Part of a small language model's weights: 3 heads of 32, vocabulary 8192.
Each number is 128 + 24 x the weight over the matrix's rms, rounded and kept within 0 to 255. Layers, rows and columns count from 0. Numbers have three digits each.

# q: layer 13 attention query, 96x64, rms 0.138, rows 0-31, columns 0-63
# k: layer 13 attention key, 96x64, rms 0.141, rows 0-31, columns 0-63
# v: layer 13 attention value, 96x64, rms 0.108, rows 0-14, columns 0-63
# o: layer 13 attention output (transposed), 96x64, rms 0.0915, rows 0-13, columns 0-63
q0:129126118129121139166125152139130121144110133102108162109141160123084146129145116130136119139110146125143154115105102147152135114123144155127145108161096126118161113151149129159157114136160089
k0:107142123103125152132115122093165118113129134135113134118136182157102137102160121120082133113129136132134157135105138129172155128134144140138129128154137111099118121154155121165123087139126127
q1:119115117119130145145124123147108119159149127125156159166168158127122149125134128146118116134124132145125113099138125159128109105117119135130132120121124151134096112147133094069120145152157148
k1:136137117135135114133115101137137105115114147136111178133165165122144149113158110128127138141137129148077144091169134129124122114126107153110140137116114147150131147118109138086128140113124130
q2:114117153126115139143143125071129160170123114152100106130075174129074157135092121124128148131126140136118140134118138204139135122084128144142178128159125132132132108113174091094156071159104130
k2:127133150139152104079118132129168124173127102112122097143091172155127139157143130130118127091114167102091136111114158158118161096086074187136138129151123130100091107151170132118161084124130159
q3:121125134099122162138131141134137123122116148147141134129100137120109100169101122101153140111131144133122155145140145125146123149149110117145133089146123129132117099137158126152174136128126128
k3:109125138109129163120115135098123113155120167124146127126111128127127106133135132126120134107109157118144072121127117130132131108148128120119125114125133126122137099139150166158141112093131123
q4:159151123145133140105104113106125109133147111123105100148147147121148117151143140132124131110139156151134110178122090144168136110119104180147144145122108127138122129129143134150147116115148109
k4:150119127118153079161146122102128129127112143121109082141145108139120109137133126146143112107124156151128096170091106124126129111097117140155167147141113126126141099151155112128130141140141103
q5:135129111130136150120185141131083131153135161136106118142105150098121104113152102141125090124113112113120101131117136132096154113113112078095111122118140119135135148134150144115125087063132135
k5:119124164168128105107146144107090156116100127133113101104112176103107141104130118123114131145120111145137133103107124110095130106151119081077118106115134147137144114096104098102165130112139130
q6:130124141150115128161109101095142132106117121144080117142109138126163105165160127121103143153125108101138108108128141148148150135093137159130077131168150142133098141108098144157112113142137097
k6:136131110157137135134117131104113143127106119124076104141099127126104091142078123128151137168148101117107133163117155139106122120149117144152093159170132137139118110115110151145159100153113107
q7:133140137138128159124123107128122116165124120109124104108105126112086108128102151111109122139144154150124115118138131137134122119099098141105093118164148122151113126111166112125141112111097134
k7:144118115142140116111145116109141151158116142112105116109093138122125100161139130120136138160130184139102133128133123151097138147142102127131115106145104148166144148125149112144150148124124121
q8:152086124096142152155142162097135165131090136112146138137090132114109126134134136138129125128143148138151146129098114146164132149084143145081138132124160107152150129108120127118122144161159142
k8:144127106123112154131090139111155161150129094093155112128117167132131142136151104139116109093135115148109156137114142143095138121112112168131109123128183108140162129149086149117123151136159153
q9:094151110167143111091140132131116111120090122118155157142130149100145123125117097103148145141157138132088147129156141130143111131122111125104096114129122102142096106143135128137119168123105099
k9:106108108144131169143157105129149119156116110145131115104148118110130107130106104138142151171133154135124131096141123170120150134167121102111120114132118113150098107108155105124136138097148127
q10:130124111162160125146133116103125112112163151147115144095170149141151110157130124105131143119109159172120107144126133144133172133142145145099108135099134114103109104139155097127137115140129116
k10:111132106128156069173111123114110105075154134112113111102148130104113123158126103116165143153116155120112146107164113126164136124121111152138149116115174113121139091111153114114163114145123113
q11:132145111112107116082155107159140172126142109116132084131123114138109071106126133117106127150112124112126132133148124141119156130133166124079154131110102166132104120145146128121080103100164135
k11:125136140141136097116131100133145147132159129132152123111117123107078085118151142114132126141126135083134185105126120096138116159128122143081153159120090109132112129130114126107116146119169129
q12:103121103110137096154132117130117134131146161149155119114126089121100108153139135135112133126112122130133108141125117127143167142152117136107158089109092090133153087138142157110157125124179136
k12:152165100122159076149095111134112120113154151134134152104139155118116153116136146118121147113121116103157110133104149145189148117097114154127124130102122094112171100146117158140122130108171153
q13:129169116137148130155147120161122073122107136105174134137144147098124146086109139133146108154101090119129139094122128161114102130102114118114146137106112141112131105126121142103076141125135116
k13:114140096117121164119173139151137125096101161089144147124160147131132138121093127153120106138099140152096159091159117134125143138126137114084129112125090146124121168118096130146117135111135168
q14:129125141131104119121125163153135148117085201134126118162138136133101172100122158161102161124130155137122148133147115142166100115099147147119121118160112114164097111172105101093138099102144138
k14:092131121142141114150108120153147125126164129130128117141121127151128153107131080149101121116136090127108153124111090133094116122145108153113081118095090141169101104160147132127134124118147120
q15:111118159110119146131136119085125178152120135181127107115139136132134169145129123096136107126106160116106158147099116116121109126136141138140155137125124107113103102117129126086134102161145156
k15:109150184116115104095132129147102126118130085090151127167142135145121149133146111099135129109122123098138120171117137144119079119125109157168155160106131105101135132164148138084123133134136131
q16:104118137103145107109120137149103144133138140110111104110111154092119085113143157144159120126117098151127135136143148149170109132102138140079135140112149108112105114137105129105129097126108124
k16:137091120103135140130136144168147158158161105115119124104111164132110115138104125149145126118123125149094137138123117139137106102142110126063132140125149096121117134149116110100141164108127155
q17:154156149101111135141136124143127097125108111118125163116116119140159136133129127114144078164114112089111161094128144131151103114129148119144080150154117119137121146143113095112122091138074151
k17:119139168108104190122162123139122131114110128119126141139121110169125136137124102107163151129135111131107138136114133147123126114157146129126133100140121155152124135143131107138144106135085101
q18:114122142107148142125155133112119102125141123118099125156147103130155117125169129132133143119137136139100104134116106162111119145151152120142122127112159114114139085083137130172091134110097122
k18:146129159125119121123155110111155120118144125097109145150147118133176144122083107135142141146139149149133125128114127144116078146122130129135160127124167102125132107075112104173152154112121119
q19:109127087137129112106147146097130169125158095116162157127127117117130152116148150120135129114125101145110107118111134105143149115120147110127167125136145096113137130123160139129108137111088123
k19:115129106126143096108150117100143143131145092144160158134125130116129142142122128101151132120157074138127121129094150134134136164105114077126159165137151133093119132102134117120110165127118154
q20:130118130125159125148110156131132133156154151120098151116160123123116131141130131156129159133135154134136162146117133091110137128130135140150142125125137140128132083146133150134122143119100172
k20:147124122118152112102105135144164132140180136129124144124161104152168135120119128103107155116115148130154139119128126124133130118123119112137141131108175126135155134156131122153089119114084108
q21:091096137139126093107133125125097130102159111174165136149171122137130139147138110117129141135114112138098162113108165141133136128139125090170160159166149141098115129125122134155137115123087136
k21:110120139137139134097164107123101062115148099164158116139149125153177108132113119108137159164115105109134101106117148114145084119120126114096129153135159157110130110099156139111138125112084161
q22:119113120120134118137154105127127110111148143138135128134086123100142145111149134115153156123125114119160114117126150129148159132119082096108096114121134114098138155104135128118098136123133130
k22:117155114154096154109110123144127163122078159124127136118111149107128132155067115131136099161119127141143131111138151112107143143158110101102122120107140148112119131084121149119135138119115143
q23:116136127149116119130134099098121127069117126124118108105124146147150131105110147094118163129135110116102138123116148145099135115126147094156112098160133110132131127129145162114083147112135103
k23:148143127141125156101133124100113139107135132119154123122117117131139148145072120152127152177125114118119129118145136125097140161142136109139110126169087126102098110128154160137104126110139120
q24:124111129095130119180109131160154153119137116132119144138148080113146132108124153138100115134116104122127142120116122114166143123094128135162147167123135099127177104134149123154160106130136152
k24:167154092101150114140151115159141114094121105115136166139120107147126132099126160118133135092104088117114155160082141124133124136121084124130128105119159120116138132149144136166136134107136159
q25:078126119123141142132145133142125119147114142103119153133104138152088129160096134133136114115109066139115072096143097119117118149164141136140129109096122116122138112113118118118092109090086111
k25:119127166109166130129125141138157150146100119111124144094098128125129188120116138120121158134153111130116075086124119135141114138101145133091147143134141150114125109122101117174099131147155120
q26:103147124164134127120128156086122093171117146147124139101150138110115146124165134143137136161134123133118115139105120120145160120121109135122110129155142100143116112116142163159152102130117094
k26:090130115159114127120167132098106094134138099108095128126163170097119122129109130119109138139140131150151114148109105153151157107122088098143108147144144131135123129128146111144134111156127126
q27:132117187147148155146100158117138100115154105086142153126162151103106118158134128126124116137112158150116149151163116115142149158143175137124162155124111157121140114145077172155106126132126114
k27:113132169097139175139090128128185100114171096118123115087146109131117100111148096104114115130109155129135111168134097113155129089109150114114146154148167120117187145127110154128107087102117123
q28:100124164119127129120123121137125111149116133142158188166141117153160129133093139115133144142164102138153137108140149142168091130133127136145121160124127147093090137138124145161097133139142145
k28:107110144120087156150129113153113117127083110115137166132158117110151103152086130145126134148130128140110123087137135110112096087150113128141117156113108158118106149134127138172096125116119123
q29:131161101137158144131110086120104143122105115144105145118120114109112090142135133145150107141140139095118121075099160110132158111110118109101131168139136094158117128107102132137118159114133146
k29:158163123154149134097148092132133176104106092154139117120126122114122113157112142136129146153145148160106156151143165137152115129138089083099078122157134127142161147133096099123116156130120112
q30:128129050133139124121169132136126135146099112120114088101110104113117115136128174100142133136133135132150125114138143101129109122144112108134108157076113112130204138128092150091116134097136166
k30:153132074115107119119120120135111173145119117120132110139120113122133148117112118144149144122117146151173121123095139115142135149137139144067127094132110148114179150116132101102046133142157158
q31:144119097128126117107158135137106171155116105109127150148123168133123134153083153126116111128101159149123075120125139159107113150120115135150154122148165135120129124107174104124129158129127126
k31:124093129129137098137139109095116156129106120128138137159126159143146122148148118147125140124112146134113121098133147164106128162109131141130140121174143165108093120115117112111108147137141128
v0:125091135150100132133135098120131104121094139101132123104092161118146130187137131120153120161137156097155127113158143100112172102127150140136137180147145162178119130147134123115158140119092143
o0:114151129108138074177087126114154127114165114134083094138083139120095126136125117130100110075128140148140153119119146125132111126078127168139120095130110100062104115149136159126113090137164104
v1:120140152118169112142106114095137119151111099150099138092125122153118150133110126120140131118127100129123136152129139137131126153127120126144160091122146140141146132148157145119112135127124135
o1:112137124138130118102135145140113150105142151127142120132136098099136086121099096116142148152122079116120145143125155155139106121123150108114130144118123157132144119126106118119124099141120116
v2:127143105107143104145105148114143127122132159115146131144160133126132128132155149124142149164094112121121103102131062104154124149177145128163133147094162123130102160092145128091118106153174133
o2:146162126159128129117114100146108087132135145132150160097134147139112116141127116132085118127154155098139126125101153143086118116091129142124111145119127124119132140126126127169091151121097106
v3:169133136155094119123138128123123130092163124118140104123099137115100125144142134123119161105143146158137096114154129135112152116149139134161129131118148142148115160111157134115089136105134114
o3:109120149134117131132101131138145121115122112124141141133152148120123118105142102101099122100136115100140143130109108138106115097125127159156145110146118123118142117148143153154131144143141104
v4:122148142117131126147134128136136121091126134106151172105154168113136108165133151092157100131123140145080114108105163118101098146143089119143125138148093115144130070101111093128142129156106150
o4:133144149095115077150101127145113118116121144154117074134102137144148157131131109152100122138130161116154138128125122133157185129136131133110105141097165143095124149146129171137122128111125142
v5:114131118128117132116115089112141116123159146110111137134108130125136120103142115131138148147161155155069104143139124165102134141148132100124110123078123128141143129137122129132128149137158151
o5:124125176145124131147134149134098112100150124164143081152124141131114141162139119092135102119124123098153106119115135131138143089120148126122135136139124125145123124122132118116161140114130117
v6:109144122086114110108115123132139096147136156099128125117131122138111201089159118141145116156126122132144136151151145101154156121100074114110168121112117114147122094143100101146137126127130134
o6:114096113140140124110139157103105152126126137097119097151036134082137122149097111093103135133135135119107112120126144153092145141127158129115099109118134148146084104124132093097159121133110133
v7:151100109142130156112084167153128136135136143152150102108145155109147113133114114115121157140154081157113146140153116132160119156146156130143126135111126098111126120116159101136090153123145119
o7:111148114127126126148167105143105129160154097119160136117134136158123139126137132093093138120127104116143138090092130110082124097149114093123122137119150148159146149139120135142131142131118122
v8:147144151107090103158128136116121135159139133137138115132131135137164116135137080140127134091134126151133160096089098142152144147145148141136124145127116108085145156104117119109136134137161066
o8:166122110128117154093135091141107123131114122101146136096138127115100128112121143136117109153111107138119120132124108115120099125108072182117124122115115147154105139113116150153079154107145124
v9:151124150122101078107135144103140118088093125106144127138113130108090131117133124163155184087157145155142149111140115124132127119149125108110116115124128116174136144116095114122101137131126111
o9:111082135131158162125104103123158096136154116110142172109117135118112123136120123110122133111135116114145139126124111150109132123137117186127152128119117153137096130138160145153141124142134132
v10:140106116092144124149126112120109111140145134128137153089117127113118138100154124108095103126103140124111152129112145139150140168168139147125138108112146081099118116156117129092129114140130107
o10:147125127152106133079124118104120121106096129100134128167117084106151125113088158119116159144157121112143114120134143122146111098124095100112126120151131141144118112096114125158123152141115134
v11:087075085105098125104149145103131106105160124129131131113107117130113139124149102113141107122097120120112134116120122111165171099139149138138137153094155107101140104181137131115139161137099135
o11:126171161162115113137139128126123138093119121138102150141083129121123151126096149127103129127160137139141116104130137122102106138141096124101124098161063154116128151085127134130150148139122128
v12:142101109140110110096103126144119130137140072098113126126144131128152162093078131125132119142110120117084157161184139115102135124146131147115131105147103104143086114131142136142126137119125114
o12:108129130107137124109122115130112134134145154117126152117104145134168152129142146157134142128133117118163113106129150102140145129129140099150136087119166122123164125158142110102115121144150159
v13:126118111139113139135146117122126122161107112104161115177122133099137165148100128123095158151095144086076110073150100142116147162121167123149111095138137135146100131130130127130130142109131078
o13:151144138106158102086134105125177108094157101137136130097141122149127150122175115126123096113131123123160125149120136132148127104122091116155139163110173056129151125148161097117134123133155169
v14:116131134147153110122185114131142122120170084126122104120126107141141143143154099132119100170121115164087112145159123136106138137152116153116146121106110160154099116135112141136122094123126120